From a checkpoint of a small transformer trained on Wikipedia: 8 heads of 32, tied embeddings.
Each number is 128 + 24 x the weight over its row's rms, rounded and kept within 0 to 255. Layers, rows and columns count from 0. The size above them is the row's rms in percent of the matrix's.

# layer 3 MLP gate, 1024x256, rms 0.238, rows 705-713, columns 0-255
size [ 91  97  90  98  95  91  97 102  99]
[[156  96 128 164 165  84  92 141 144  94 104 138 104 136 124 116 123 152 149 127  89  96 110 148 126 140 153 121 124 139 109 124 168 138 130 107  78 132  84 164 123 122 146 136 110 119 164 170 148 161 109  99 108 163 122 126 138 143 166 134 140 108 100 143 176 143 156 180 126 140 119  68 152  89  89 124 145 142 114 153 188 132  82 148 120 139 107 126 113  95 115  91 114 131 134 121 117 131 136 165 130 135 122 141  98 133 106  83 113 158 125 127 112  95 155 115 114  73 132 151  43 134 124 126  78 103 138 115 106 139 122 127 104 173  92 111 123 121 141 164 130 168 117 117  85 128 127 126 140 104 123  87 136 124 142  77 180 110 172  96 128 139 107 154 129 124 176 157 136 150 129  91 133 131 138 123  77 138 126  94 110  88 106 170 146 150 140 170 141 123 126  88 162 165 118 124 101 129 136 158 143  99 146 129  96 129 134 139 144 124 119  97 126 146 172 124 119 119 136 123 125 139 150 111 152 139 123 121 127 134 153 128 138 112 109 134 144 142 148  90 153  92 139 132 119 134 111 108 131 146 151 120 125 111  85 167]
 [139 164 159 151 134 188 120 164 151  98 147 144 103 134 148 158 155 120 107 117 140 133 157 181 167 139 111 133 179  81 104  85 126 128 101 129 110 121  85 136 135 121  98 150 122 128 111 120 111 127 134 113 143 101 108 140 134 133 149 127  91 134 118 100 111 105 165 102 122 173 105 136 143  86 166 154 151 136 109 104 131 108 109 113 110 131 154 151 138  92 111 152 134 126 132 145 127 126 117 103 104 160 154 114 162 161 140 126 125 136 148 130 131 139  95 125 138 137 137 115 103 110 161 152 141 139 143 159 151 131 116 141 121 124 166 160 145 134 150  88 146 136 117 166 106 141 154 105 122 155 118 145 139 105 146 116 175  81 140  87 142  84 144 105  96 149 166 119 111 140  81 145 161 127 146 159  90 162 147 133 146 122 112 104  84 120 142 131 177 106 150  97 118 158 136 158 167 120 107 164 115 101 163 121 128 139 128 155 130 211 125 114  99  87 142 165 130 126 120 103 152 153 130 128 129 122 158 117  97 117 150 128 135 149 131 152 110 148 149  85 115  93 158 140 172  95 153 134 166  62 130 123 129  90  90 111]
 [156 136 115 108 172 124 110 164 117 123 143  94 118 150 140 140 129  75 113 146  97 138 104 136 144 148 153  83 109 130 130 117 108 124  76 158 126  98  81 126 123 126 155 135 153 111 140 140 148 132 107 122 150 121 123  99 117 139 117 131 120 124 125 165 140 121 107 161 105 134 109  97 124 159 129 227 150  87 158 126 167 148 117 120 126  93 183 153 155 151  88 106 143 125 124 193 156  99 168 173 130 151 127 144 132 142 145 103 135 118 130 134 117 110  95 129 143 123 122 136 151 139 147  95 139 150 114 149 108 137 133 155 128 148 166 163 119 144 129 141 119 149 151 145 134 101 103 113 111 123 128 102 107  83 165 119 142 146 137 168 165  97 137 102  88 134 107  80 131 187 111 123 146  84 107 129 146 141 118 130 167 119 140 135 131 127 118 107 125 117 164 138 101 148 164 125 142 157 124 118 132 129 117  95 150 149 130 147 165 140  97 137 140 161 175 140 146 125 132 118 143 143  96  80 134 113 157 110  93 162 153 166 145  96  98 123 143 151 119 121  90 146 166 133 124 114 178 180 120 153 100 149 103 160 125 176]
 [138  88 123  93 174 135 126 119 140 117 139 124 132 116 122 132 113 124 139  78  96  87 141 135  79 132  92 128 140 129 113 118 135 175 121 107 106 147 129 153 129 117  99 154 134 117 156 136 127 146 164 176 133 171  75 160 110 168 132 101 113 163 134 133 112 108 146 125 129 129 167 145  76  89 141 132 124 161 125 117 184 147  96 104 143 104 110 118 125 115 116 137 172 121 131 126 105 111 131 166 125 124 127 105  99 151 126 121 180 127 123 134 150  94 141 117 153 105 101 120 125 115 108 136 151 115 114 126 136 128 113 120 130 131 155 127 160 128 132 117 154 109  89 129 116 152 133  81 116 147  99 139 114 114  96  86 171 100 119 130 127 100 101 173 142 197 138 110 124 113  64 128 171 155 116 167 145 116 153 121 113 172 137 124 169 125 122 136 108 111 138 158 137 134 157 152 115 156 163 140 130 134 100 137 125 126 181 111 152 152 121  96  92 107 118 132 131 148 163 186 103 118 118 112 189  82 149 112 153 101  77 139  96 134 156 119  95 145 114 106 148 128 158 142  98 138 146 132 159  79  98 148 109 153 137 153]
 [121 125 125 129 151 158 100 102 103 134 133 136 110 149 137 123 188 115 172 123 114 141 137 128  84 155 127 107 124 174 118 120 149 142 106 116  70 140 102 166 127  71 124 120 132 153  78 184 110  91 153  85 141 114  85 144 122 114 147 108 114 115 150 144 132 135 129 106  72  69 147 130 127 119 124  90 159 113 144 126 146 119 157 124 139 146 116 110 120 144 132 105 147  90 119 128 128 101  89 129 125 125 129 150 103 121 112 165  93 108 107  87 122 102 143 149 104 119 127 108 127 148 100 129 106 133  97 134 184 150  98 119 113 119 149 106 115 144  84 140 107 122 146 134 141 127 159 111 181 122 140 122 166 183 123 120 142 123 161 116 146 161 177 143  96 151 122 158 131 128 209 119 171 132 135 142 140  97  99 158 104 123  81 112 104 110  82 127 137 164 122 141  99 106 111 131 159 113 134 120 129 186 131 114  87 145 121 150  91 133 169 110  96 118 149 103 122 129 113 132 116 109  92 131 107 112 161 145 105 141 107 100  85 134 136 123 111 124 132 128 110  80 133 103 131 102  93 127 100 164 145 144 116 131 141 142]
 [149 129 133 151 110 118 135 131 103 106 124 138 130 194 140 142 114 122 125 166 171 157 131 164 106 164 127  94 162 120 122 123  91  85 117 124  98 156 133  98 162 152 159 136 174 119  95 147  90 116 162 122 114 105 104 118 105 131 110 171 110 122 172 121 117 141 146 106 144 120  96 148 129 116 121 132 132 142 122 144 151 122 183 139 108 123 121  76 120  84 135 131 108 115 114 101 138 135 110 104 147 145  87 108 117 144 113  90 149 166 121 136 109 127 113 153 171 156 116 112 126 133 118 104 125 159 132 131 143 155 140 164 149 144 136 143 128 150 122 140 118 135  81 144 131 145 140 146 121 137  91 126 111 114  92 142 123 109 116 125 129 101 122 136 140 133 119 118 159  91 164 106 118 133 165 110  80  71 123 165 174 135  79 130 120 121 103 102 124 146 108 134 157 105 114  96 108 111  79 159 125 123 199 118  94  86  65 173 123 128 151 161 143 128 131 135 103 107 153 104 141 168 126 139 136  99  97 145 131 143 160 117 157 121 124 163  89 115  98 164 100 156 145 116 126 133  85 114 140 180 163  96 131 113  73 128]
 [166  98 132 126 143 104 102 171 104 167 107 109 142 152 119  97 188 158 115 163 140 119 101 122 140 152 104 135  72 120  97 134 132 144 147 130 133 122 111 116 154 155 161 131 106 160 203 114 134 146 134 150 143 132  77 134 136 136 132 108 139  97 143 183 123 113 140  67 153 150 123  98 151 116  96 135 121 131 126 158 153 106  86 134 166 112 134 128 102 127 140  97 125 126 107 119 136 145 130 110  94 155 128 100  96 108 127 100 155 153  79 120 125 161 133  99 106 144 143 120 134 125  97 120 167 171 101 161  83 162 119 106 173 103 133 133 121 140  73 165 108 190  78 133 130 150 157 123  89 119 150 159 144 125  99 124 128 126 142 126 173 147 117 159 132 140 155 121 105 129 131 102  89 138  96  97 133 140 108 127  99 103 142 123 135 140 170 120 118 115 171 114 144 137 155 123 107 118 121 153  86 167 110 110 126 145 119 109 174 136 101 108 140 162 143 152 121 162 122 132 162 108 134 127 109  89 103 117 147  89 116 137 153 131 158 146 138 124 123 130  73  94  94 138 143 127 112 159 106 142 112 137 114 124 150 103]
 [ 73 123 132 139 169 126 146 104 135 123 140 109 146 136 121 128 120 113 105 129 110  94 107 156 106 129 104 148 162 102 142 108 107 124 123 146  88 150 120 173 135 111 156 122 144 109 127 112  90 123 129  82 141 154 172 115 124 160 169 169 105 103 151 123 150 133 149 150 144 145 139 126 160 148 113 132  74 127 181 112 136 169 135 126 109 142 114 164 166 103 135 158 118 111 126  46 132 116 102 152 121 104 118 143 110 106  92 115 142 157 153 138 130 142 145 128 107 140 121 142 110 145 144 134 134 128 139  90  75 102 133 155 128 125 147 163  99 131 107 148 126 146 118 162 157 122 120  74 117 123 130 141 117 164 126 172 142  94 136 126 112 119 115 168 147 150 136 169 123 119 182 101 182 153 130 133 124 110 149  74 143 117 168 193 168 152 107 125 132 117 122 119 120 144 139 141 146 135 138  98 139 130 137 190 131 146 120 126 148 104 147 129 138  95 137 117 148 130 141  95 177 126  40 140 110 136 135 130 128 121 117 139 118  98 162 147 142  77 100 137 101 140 128 150 127 176 125 103  99 155 131 104 107 160 136 104]
 [137 169 126 121 150  96 111 143 111 174 145 149 164 129 105 125 118 141 163 118 124 120 137 134  76  96 128 109 126 188 149 133 135  91  91 146 166 142 115 117 119 118 134 113 104  42 144 166 122 170 136 124 127 138 146 129 155 142 131 116 112 154 128 106 144 187 111 114 130 134 100 133 104 117 141 167 107 107 157 142 121 212 132 144  80 143 158 124 110 101 122 102 138 119 144 102 145 128 119 133 133 155 141 144 112  68 155 114 162 140  81 109 173 123 143 159  95 146 151 150 123  88 164 152 138 109 128 131 125 143 155 147 122 154 120 159  98 113 107 116 104 126 128 132 132 185 157 136 127 141 147 151 144 121 118 118 110  98 126 116 127 109 113 129 118 158 109 102 134 118 151  84 148 138 115 128  83 146 161 109 141 124 183 122 160 156 137 141 143 145 140 114 188  94 151 124 124 126  83 114 121 109 118 139  96 131 166 114 133 124 120 105 139 108  90 116 152 137 147 136  97 113 107 147 124 107 139 165 133 124 154 136 142 103 129 117 133 104  80 116 152 118 144 178  86 132 146  96 148 122 130 112 101 155  59 150]]
# layer 3 MLP up, 1024x256, rms 0.246, rows 705-713, columns 0-255
size [102  98  93  99  99  96 104 107 101]
[[164 124 128 153 142  87 103 102 134 135 112 138 145 113 140  99 129 146 123 140 116  91 118 119 133 129  99 103 113 116 139 143 177 115 133 109 115 127 105 134 112 174 109 152 113 144 107 179 111 121 124 129 110 150  63  98 184 151 157  89 142 146 125 152 147 120 155 155 121 105 122 125 106 130 108 118 124 115 133 144 173 146 117 151 115 126 122 138 136 122 108 146 125 147 105  83 119 106 124 136 131 133 111 141 104 135 166 124 114 172 142 134 130  72 143 104 120  82 119 164 110 130 136 108  96  93 127  64 143 139 128  94 123 112 139 152  98 105  87 152 129 141 132 115 148 117 185 124 160 107 107 108 139 126 126  80 135 145 150 136 138 113  86  80  96 146 140 132 133 147 121  66 117 125 134 147 117 151 119  92 119 151  94 156 144 120 159 188 110  86 106 172 134 179 135 155 124 137 157 155 141  71 163 160 142  78 136 122 114 116 134 103  78 121 174  72 147 110 152 127 136 127 147  78  98 121 111 128 136 138 160 132 138 104 105 174 103 117 142 116 130 120 117 128 123  95  83 125 164 140 140 125 118 126  88 139]
 [132 118 141 104 166  64 140 119 117 144 111 161  90 129 106 103 128 107 152 157 149 116  95  81 137 105 141 118 102 121  87 136 160 111 173 136 164 100 160 131 110 108  85 131 114 109 145 129 109 113 132 133 175 175 106 126 157 117 120 106 118 110 152 173 122  97 110 159  90  99 105  85 118 139 118 113  83 136 141  99 121 176 163 126 114  78 131 109 139 149 125 132 122 139 148 173 141 139 120 152 139  92 126  95 150 134 143 146 157  75 125  97 105 114 158 126  95 116 111 118 130 131  96 156  82 127 144 102  93 130 131  74 125  65 107 100 130 104 128 165 117 125 164 153 140 108 110 120 137  87 119 110 122 158 102 130 120 132 163 129 122 130 122 157 134 129 181 116  79 119 135 141 125  80 128 167 146 125  95 130 124 179 151 151 162 126  97 134  77 136 155 117 121 138 135 147 112 135 111 144 128 146 163  87 134 123  85 105 115 113 124 117 135 133 126  87 143 155 117 121 122  89 131 114 117 129 145 168 149 155 137  96 135 176 102 137 103 116 160 115 110 118 135 125 119 137 199 127 108 141 113 142 150 127 120 140]
 [131 151 127 119 155 116 139 147 128  99 152 148 127 162 142 150 114 147 163 108  98 169 114 121 111 120 166 111 135  86 142 118 129 118 116  77 142 115 123 138 107  84 135 121 133 153 152 159 141 106 136 143 168 146 112 102 149 134 157 120 163  99 156 140 149 136 120 116 134 130  82  98 125 142 139 158 136  79 134 138 138 167  98 113 101 127 130 120 103 119 148 105  80 127 168 128 163 113 141  97 138 135 121 112 169 148 128 123 158  89 134 145 128 100 143 116 137 128 112 144 154 161 117 123 163 126 119 116 109 121 113 183 139 152 110 183 173 112 151 114 134 158 135 157 114  79 107 155 140  92 138 112 116  77 134 133 154 205 128 119 157 105 154 129 137  95 151 106 150 175 148 130 109 112 108 147 148 119 116 135 127 115 183 130 138 144 118 132 169 111 175 111 135 147 143 127 130 154  93  96 175 129 129 137 103 147 109 163 119 149  94 112 136 169 115 152 121  95 102  93 145 163 129 128 137 136 152 125 132 114 147 169 118 103  94 143 105 138 143 115 117 108 120 160 146 116 157 157 189 171  60 167 102 155  93 116]
 [206 179 152 110 156 131 137  73 143 124  64 145 121 144 127  97 136  85  82 134 113 152 122 114 136 133  93 133 155 144 148 129 159  77 136 131 124 100 167 132 118 192 121 141 125 137 140 123 133 118 112 153 115 133 145 137 129 148 146  56 126 136 115 113 163 184 116 111 137  76 152 119 116 121 136 127 130 148  99 135 130 128 172 124 130 101 116 107 158 129 132 110  81 117 153 119  90 152  96 105 118 191 112 136 113 146 144 166 130 131 111 153 190 123 140 136 119 151 148 149 121 113 127 103 114  85 151 135 110 160 138 143  91 132  85 106 126 150  83  78 136 132 109 124 135 125 120 131 125 145 154 118 136 123 126 124 111  97  92 130 156  76 154 118 138  92  67 125 119 130  95  97 120 166 151 162 123 138  92 111  96 125 106 139 127 103 139 117 115 103  96 101 150 144 108 133 102 126 160 141 117 125 112 148 155  79 102 124 132 116 141 122 126 137 139 134 119 143 139  90 112 104 110 134 166 113 130 151 136 152 129 103 131  87  97 124 151 126 153 174 131  97 152 118  98 142  80 120 142 134 127 154 103 112 117 124]
 [111 155 135 136 135 115 105 124 145 106 149 135 164 156 129 111 106 129 143 107 109  91 195  90 126 149 152 139 104  76 136 167 138 127 137 130 110 125 120 102  85  89 130 136  84 105 137 146  98 188 119 182 136 151 151 131 142  85 141 120 135 134 101 127 110 110 120 127 131 131  97  68  83 113 104 126 135 199 118  88 136 139 129 116 130 119 144 140 173 136  81 164 120 150 142 139 126 145 137  93 109 149  99 112 125 122  80 139 143 134 144 129 191 185 171 119 153 149 124 158  95 144 129 156 136 131 158 147 151  93 108 174 167 112 138 133 106 130 145 117 134 128 155 104 140 151 116 115 140 128 149 151  98 136 128 102 118 165 112  76 137 129 140  93 104 111 146 146 136 143  83 135 103 108 154 125 112 139 129 120  88 170 153 150 129 123 139  77  77 120 100 115 151 121 141 109 150 172 156 147 126 101 147 151 117 146 114 114 145 158  68 130 110  97 134 158 144 107 121 138 123 148 144 126 114 123 146 103  97 165 154 125 102 141 128  98 116 107 135 125 134 121 125 100 123 110 168 110 150 143 123 136 133  90  87 115]
 [135 168 137 143 144 121 128 118 143 127 125  99 153 124 127 114 125 137 102 117 124  82 110 149 137 111  97 163 130 150 136 124 135 177 108 126 111 123  59 144  84 114 120 103 124 167 127 117 115 143 116 136 149 118 132 112 169 131 139 160 128 144 102 112 145 126 140 114  82 130 148 120 102 157 127 123 151 135 124 130 114 133  87 117 161 140 140 140 163 144 154 102  88 147 126 112 106 109 142 156 114 117 136 133 118 163  89 153 102  71 134 165 106 142 108 111  95 175 153 132 147 161  99 135 102 139 101 130  68 122 103 139 123 148  99 149 144 132 151 121 167  88 118 166 154 130 122 114 135 118 112 131 129 150 190 135  70 129 138 157 126  78 110 111 160 175 112 148 119 143  92 193  71 106 175 128 125 141 130 127 128  87 116 136 140 119 124 122 166 139 138 158 127 111 155 161 173 145 133 116 132 122 122 134 123 109 165 106 158 134 136 103 117 134 171 140 133 159  93 162 122  90 137 131 136 154 127 147 116 125 120 137 115 128 124 157 127 137 162 134  60 140 119 152 127 127 185  74 108  80 145 140 135  80 168 102]
 [102  97 154  95  77 119 161 139 105 115 115 104 131 117 149 126 135 115 150 109 147 144 109 180 116 168 149 143 164 167 135  85 125 100 134 101  93 111 102 189 138 141 104 103 151 110 126 130 133 126 140 126 148 105 124 119 126 132 141 125 136 155 132 164 164 118 136 116 112 166 117 129 116 148 126  97 155 161 168 153 174 151 108  99  94 142 143 129 102 105 117 136 125  95 118 157 154 111 144 113 150 167 120 115 133 141 124  92 130 124 114 175  93 150 138  89 115 170 123 125 121  97 103 120 101 147 140 125 135  92  59 104 115 108 147 132 106 135 146 115 141 136 123 146 145 162 128 112 107 102  91 144 143 136 143 164 130 133  92 157 198 197  80 131 127  84 124 130 135 131 134 139 144 109  82 124 136 121 119 152 136 152 135 143 130 143 131 131 155 121 165 114 115  81 100 137  81 138 125 166 127 109 108 109 102 141 118 105 182 126 108 121 118 159 129 129 106 146 140 166 136  95 144 171  94 134 117 142 130 111 115 141 117 128 156 132 123 167 139 162 134 184  97 185 165 149  89 110 127 143 131 176 131 153 121 109]
 [123  99 174  86 138 148 158 162 106 114 146 108 152 147 151  99 147  76 130 101 167 120 137 133 101 121 104 121 140 141 121 110 116 102 146 128  97 132 151 120 117 117 121 129 143 224 105 128 157 112 160 132 128 156  83 120 106 164 185 124 129  94 188  89 157 121 119 173 160 110 127 111 142 126  61 167 131 152 118 125 142 127 150  92 104 116 154 130 117 137 122 110 160 150  86 139 129 140 135 163  98 138 119 118 132  95 115  97 113 139 180 120 123 174 145 160 107  90  88 144 116 133 106 130 125 136 108  83 120  96 131  98 127 120 122  57 141 116 148 137 117 132 117 151 118 129 130 112 177 137 110 129 141 135 141 121 116 130 168 115 139 131 107  95 142 102 144 120 115 123 168 121 122 140 115 144  85 118 156 107 133 121 128  89 154 135 161 130 151 142 125 104 101 135  67 121 112 129 173 138 105 157 137 130 109 132 110 167 111 100 135 131 111 136 130 142 149 118 158 113 138 128 141  98 131 147 138 143 133 121 117 181 135 141 127 158 134 125 118 107 125 130  83 163 158 122 143 163 105 169 123 183 111 143  78 148]
 [136  93 137 153 117 159 150 156 128 124 155 131  83 106 143 102 119 123 122 124 114 124 139 134 160 154 161 138 103 112  88  98 153 142 170 111  91 140 116 145 134 138 132 168 150 171 112  97 131  97 127 130 133 126 103 136 124 130 123 161 138 123 129 125 130  77 119 138 105 125 178 111 164 131 138  84 146 160  84  95 123  70 119 125 143 127 101 115 162 146 128 153 130 125 106 153 104 112 117 125 146  90 112 140 160 167 102 145  68 113 183 137  97 149 136 104 153 125 154  97 129 140 122  90 120 130 124 123 126 127  96 132 156 103 128  94 145 123 154 152 138 159 162 118 138  93 113 112 111 117 112 112 112 129 152 125 119 167 154 150 105  97 164 115 137 100 144 156 110 146  98 170 116 157 148 138 144 124 100 140 114 167  80 143  91  80 115 140 119 135 154 138 105 170 114 119 154 111 160 107 144 134 158 131 177 121  94 162 110 120 132 137 119 131 147 126 100 100 143 152 128 144 143 123 166 146 127  66 115 143  79 135 111 138 132 128  90 153 112 114 116 106 106 109 195 103 119 140 107 167 146 142 165  79 189  97]]
# layer 3 MLP down (transposed), 1024x256, rms 0.218, rows 705-713, columns 0-255
size [ 98  98  93 109 101  99 101 100  76]
[[104 146  93 118 112 176 165 125 113 152 128 145 113  83 134  77 132 107  66 141 164 113 130 127 153 131 155 103 136 184 124 130 116 118 119  73 165 150 141 128  90  77 152 146 138 126  93 100 124 137 126 153 130 125 137 125 109 119 137 118 129 121 135 124 141 101 101 115 150  88  86 194 139 168  98 149 127 138 124 122 158 130 122 132 105 107 127 132 120 162 153 152 157 119 111 161 144  79 169 118 105  82 150 116 145 131 135 128 165 106 127 102 114 168 110  98 155 133 127 162 139  95 149 138 148 127 138 134 110 127 125 145 147 117 113 104 148  83 143 105 136 152 117 142 101 121  84 138 132 151 147 128 119 102 102 163  91 122 140 142 132 177 129 109 149 138 126 123 133 125 130 142 110 155 146 134 130 115 111 153 116 105 115 114 105  80 105  88 172 195 103 138  93 125 157 139 118 147 186 109 147 158 105 158  65 138  96 117 148 126 125 133 126 135 112 122 122 125 144 153 137 135  79 175 151 110 127 143 125 111 150  62  81 148  95 141 121 102 128 135 127 118 173 125 137 131 155 123  87 130 131 157 103 142 149 106]
 [106 149 149 136 150 153 124 168 158 125  93 123  88 138 111 163 142 120 152 127 143 129 103 107 129  88 148 125 115 112 172 122 171 151 137 106  99 156 111 176 128 126 102 135 129 138 134 116 131 153  86 152 133 123 106 118 170 127 118 166 118 159 163 160 144 111 119 125 148 109 133 149 104 122 156 110 109 149 196 117 112  71 160 156 117 136  88 125 153  88 103 153 153 116 121 147 140 141 135 144  88 169 152 165 133 141 134 134  99 147 173 157 130 106 157 117  78 119  98 114 121 109 138 155  90 159 106 148 142  95 117 131 107 126 126 145 124 109 134 136 104  86 127 147 137 156 117 130 109 140 152 172 144 120 152 148 135 123 146 104 109 142 150 107 168 101 125 137 116 131 102 153 101 145 146 124 124 136 148 125 128 128 102 141 144  92 133 119  73 131  89 129 117 140  96 114  99 189 125 178 156 101 134 114 120 102 105 117 122  99 137 123 103 130 154 135 109 143 135  85 134  66 120 165 100 150 184 120 124 137  67  89 146  97  72 110  93 115 136 142 124 133 131 154 100  77 115 113 161 129 118 155 121 170 129 134]
 [139 128 113  97 124 172 127 172 145 171 127 121 123 107 139 131 131 114  97 113 154 110 137 137 120 118 112 140 148 150 129 136 176  99 156 146 130 109 117 151 127  94 139 166  98 107 122 136 128 108 119 154 102 136  90 104 116 120 154 150 156 118 169 158 140 180 176 152 106 167 143 181 102 133 133  91 149 165 154 135 174 159 145  95 157 141 138 156 156 143 109 112 175 128 142 124 144  93 154 163 120 134 136 132 141 127  86 137 127 158 137 138  92  92 170 145 134 101 143 126  72  77 105 116 166 147 108 136 104 108 109 101 120 119 132 152 156 134 118 128 108 120 166 144 137 139 124  84 121 120  96 117 141 101 123 111 126 150 156  91 169 132 133 105 126 106 116  82 154 134 146 114 106 131 165 118 160 129 129 160 163 112 106 144 148 163 150 171 120 144 153 173 181 134 112 176 126 149 129 146 111 152 139 121 139  83 132 105 156  99 135 155  84 107  80 125 136 139 131 122 110 113 119 165 123  92  97 136 108 101 135 150 108 120 123 131  99  98 111 143 174 153 126  98 160 105 173 125 151 152 135  92 103 128 150 161]
 [ 85 122 112 147 154 164 108  72  95 143 153 155 145 111 122 121 166  98 119 161 138 144  82 129 101 144 159 109 142 132  90 127 145 130 173 106 113 137 128 101 111 123 122 148 136 156 122  64 155 162 107  91 157 118 148 134 127 129 144 114 158  94 145 119 155 138 147 120 126 136 146  88 126 102 128 121 126 114 131 148 132 150 141 158 119 162 121 181 145 106 164  59 135 186 149 115 104 130 112 159 146  91 130 125 157 106 130 123 123 106 137 132 109 120 134 178 123 100 142  81 117 147  87 166 126 118 145 113 149 169 129 162 136  90 164 123 102 101 144 116 127 134  99 134 139 115 118 143 137 125 149 102 119 114  89 126 157 140 105 112 165 155 168 149 134  88 123 125 118 145 135 128 123 143  78 107 140 140 131 134 138 134 140 116  63 136 101  95 109  88 160  96 161 122 128  79 147 153 142 147 134 165 129  98 107 122 154  58 149  97 111 126 102 139 141 124 122 110  85 103 151 156  79 110 171 155 116  92 128 142 135 136 132  76 131 116 156 111 136 149 108 136 134 129  99 134 137 104 138  89 140 112 117 122 151 156]
 [155 125 123 144 150 124 125 142 132 131 151 141 104 161 111 126 150 146 110 106 110 145 141 104 126 136 124 139 109 101 135 182 123 128 119 118  60 123 121 153 146 153 136 164 152 153 155 147 139 139 111 143 128 159 117 140 134 114 161 154 117 109 114  76 147 114 114 128  96 156 131 196 109 114 110 151 106  88 130  87  99  89 180 135 128  80 102  91 174 157 159 111 131 128 145 139 106 118  91 111 160 111 111 108  83 143  72 159 109 159 165 122 135 114 112 127 133 198 138 121  87 108 137 164  88 127 136  68 162 155 105 143 118 169 162 146 105 137  95 128 119 105 147 137 108 132 130 125 156 113 114 136 120 141  98 160 131 129 142  98 108 133 185 137 132 159  92 144 138 149 166 100 144 120 134 131 188 154  95 114 139 128 138  97  93 166 127 116 105 122 136 123 127 104 156 107 151 143 156 130 178 129 128 153  98 147 135 141 148  99 174 103 112 140 114  80 159  92 153 133 133 148 135 137 166 139 153 104 152 146 127 105 108 102 124 114  98 115 144 113  98 120  91 125 132 113 161 115 153 124 109 134 119 124 149 115]
 [123 103  99 102 110  77 128 115 130 178  78 117 100 106  92 119 111 138 119 156 111 121 141 125 137 141 139 132 160 121 143 106 116 125 138 133 141 103 114 163 108 169 149  99 117 126 124 120 128 136 137 124  89 143 136 117  94 140 120 172 119 169 146 114 111  95 129 142  96 128 117 103 122  63 102 119 107 129 148 146 163 131 151 156 114 147  92 152 116 109 107 140 129 142 116 140 156 162 155 121 121 143 120 139 102 140  99  54 132 108 116 128 117 102 159 147 133 145 115 171  86 112 127 183 150 137 127 108 101  88 153  96 118 125 143 112 142 164 128 117 114 136  84  86  86 157 144 126 129 121 118 115 124 122 139 161 152 116 116  94 110 140 118 129 117 124  79 138 116  89 167 108 156 130  98 130  52 155  92 113 141  98 171 133 120 117  90 128 113 188 127 119 151  94 139 152 132 151 123 129 127 147 106  91  91 191 111 132  80 141 132 119 147 108 171 138  83  58 119 157 141 131  94  96 115 146 126  95 141 136 132  92 127 122 108  99 133 138 108 153 135 147 144 131  94 150 153 144 140 146 132 138 118 105 138 167]
 [110 133 167 116 153 142 118 144 107 102 132 128 103 112 165 117  90 127 145 112 166  81 165  91 154 164 172 126 136 104 125 138 152 136 141 106  97 113 151  92 128 151 160 167 130  90 142  95 132 123 113 100 152 126 116 133 123  92 118 101 136 137  85  92  71 154 165 124 123  98  96 103 146 129 146 143 106 143 129 133 110 117 117 165 171 163 122 103 139 136 129 145 153 119  92 142 113 145 162 123 135  41 115 170 150 141 205 142 122 146 142 110 118 111 133 130 159 137 112 141 183 159 149 142 159 124 117  99 120 151 155 145 138 125 153 114  91 150 128 125  58 122 145 134 123 126 154 151  97 153 151 123 155 114 125 129 153 109 130 136 141 140 122 139 150 148  81 111 122 112 122  98 104 123 144 122 137 144 146 131 105 118 136  97 132 107 103  92 126 142 169 139 126 120 130  95 125 100 148 121 109 123 186 129 124 151 140 166  93 124 153 134  97  79 151 130 129  97 156 123 121 178 172 102 147 132 127 141 133 107 170 142 105 140  91 116 129 151 120 102 119 109 121  97 124 141 187 121 109 105 128 123 155 116 136  75]
 [135 125 107 136 140 134 134 146 143 156  85 126 119 116 140 126 157 134 123 140 171 104 128 139 116 120 162 160 102 107 137 129 117 173 146 112 134 159 171 122 166 101 108 127  82 116 126 137 148 137 121 124 141 132 133 117 178 127 132 141 139 172 132 120 116 125 133 166  83 147 150 152 148 128 137 125 116  66 135 173 109 125 144 117 170 138 122 145 114 100 129 129  94 109 142 148 131  93 121 163 137 140 128 130 126 148 146 112 113 126 124 130 165 151 148 115 167 150 136 149 164 150 132 110  73 144 134 144 105 158 146 150 119 198 121 143 132 116 105 131 123 160 165 101 142 120 146 107  91 127  97 140 147 122 123 136 122 103 149 167 118 115 141 143 140  92 117 160 134 175 154 160 110 121  53 105 180 121 161 119 111 148 116 169 152 164 169 146 115  63 130 152 159 133 129  93 125 154 139 116 158  99 108 140 197  97  87 143 172 116 133 118 151 104 138 132 114 118 126  88  85 118 149 172  93  96 111  85 161 160  97  96 112 130  87 144 139 130 139 147 118 135 176 128 128 119 139 101 148 132 107 114  86 125 124 104]
 [123 143  99 122 103 113 112  93 113 127 166 105  93 130 105 136 115 144 133 123 149 148 132 125 101 116 115 140 148 145 117 124 114  94 119 123 177 138 139 101  92 146 134 143 140  97 125 152 119 130 137  92 115 116 122 120 146 149 154 109 113 122 144 124 127 132 132 152 149 135 138 125 123 122 126 151 141 128  92 129 112 219 119 146  99 158 125 139 102 129 144 150 125 100 153 111 126 119 129 111 141 109 115 143 129  89 137 123 138 129  96 177 151 126 160  95 137 143 115 166 131 100 144 134 167 114  88 163 135 151 175 123 134 163 121 160  87 125  75 175  94 122 120 100 162 185 102 166 161 150 150 162 119 153 156  92 166 116 141 130 139 115 106 133 104 157 105 150 158 106 169  55 189 122 116 135  76 174 131 104 108 108  97 160 110 127 100 101 108 155 120 116 171  73 133 126 106 127 113 117 132  97 134 130 103 136 152 108 165 107 143 117 139 116  89 133 121 116 137 117 104 145 111 187 142 107 120 138 120 114 150  87 142 121 128 134 133 147 137 105 163 106 133 150 121 120 126 123 163 153 131 130 111 181  53 124]]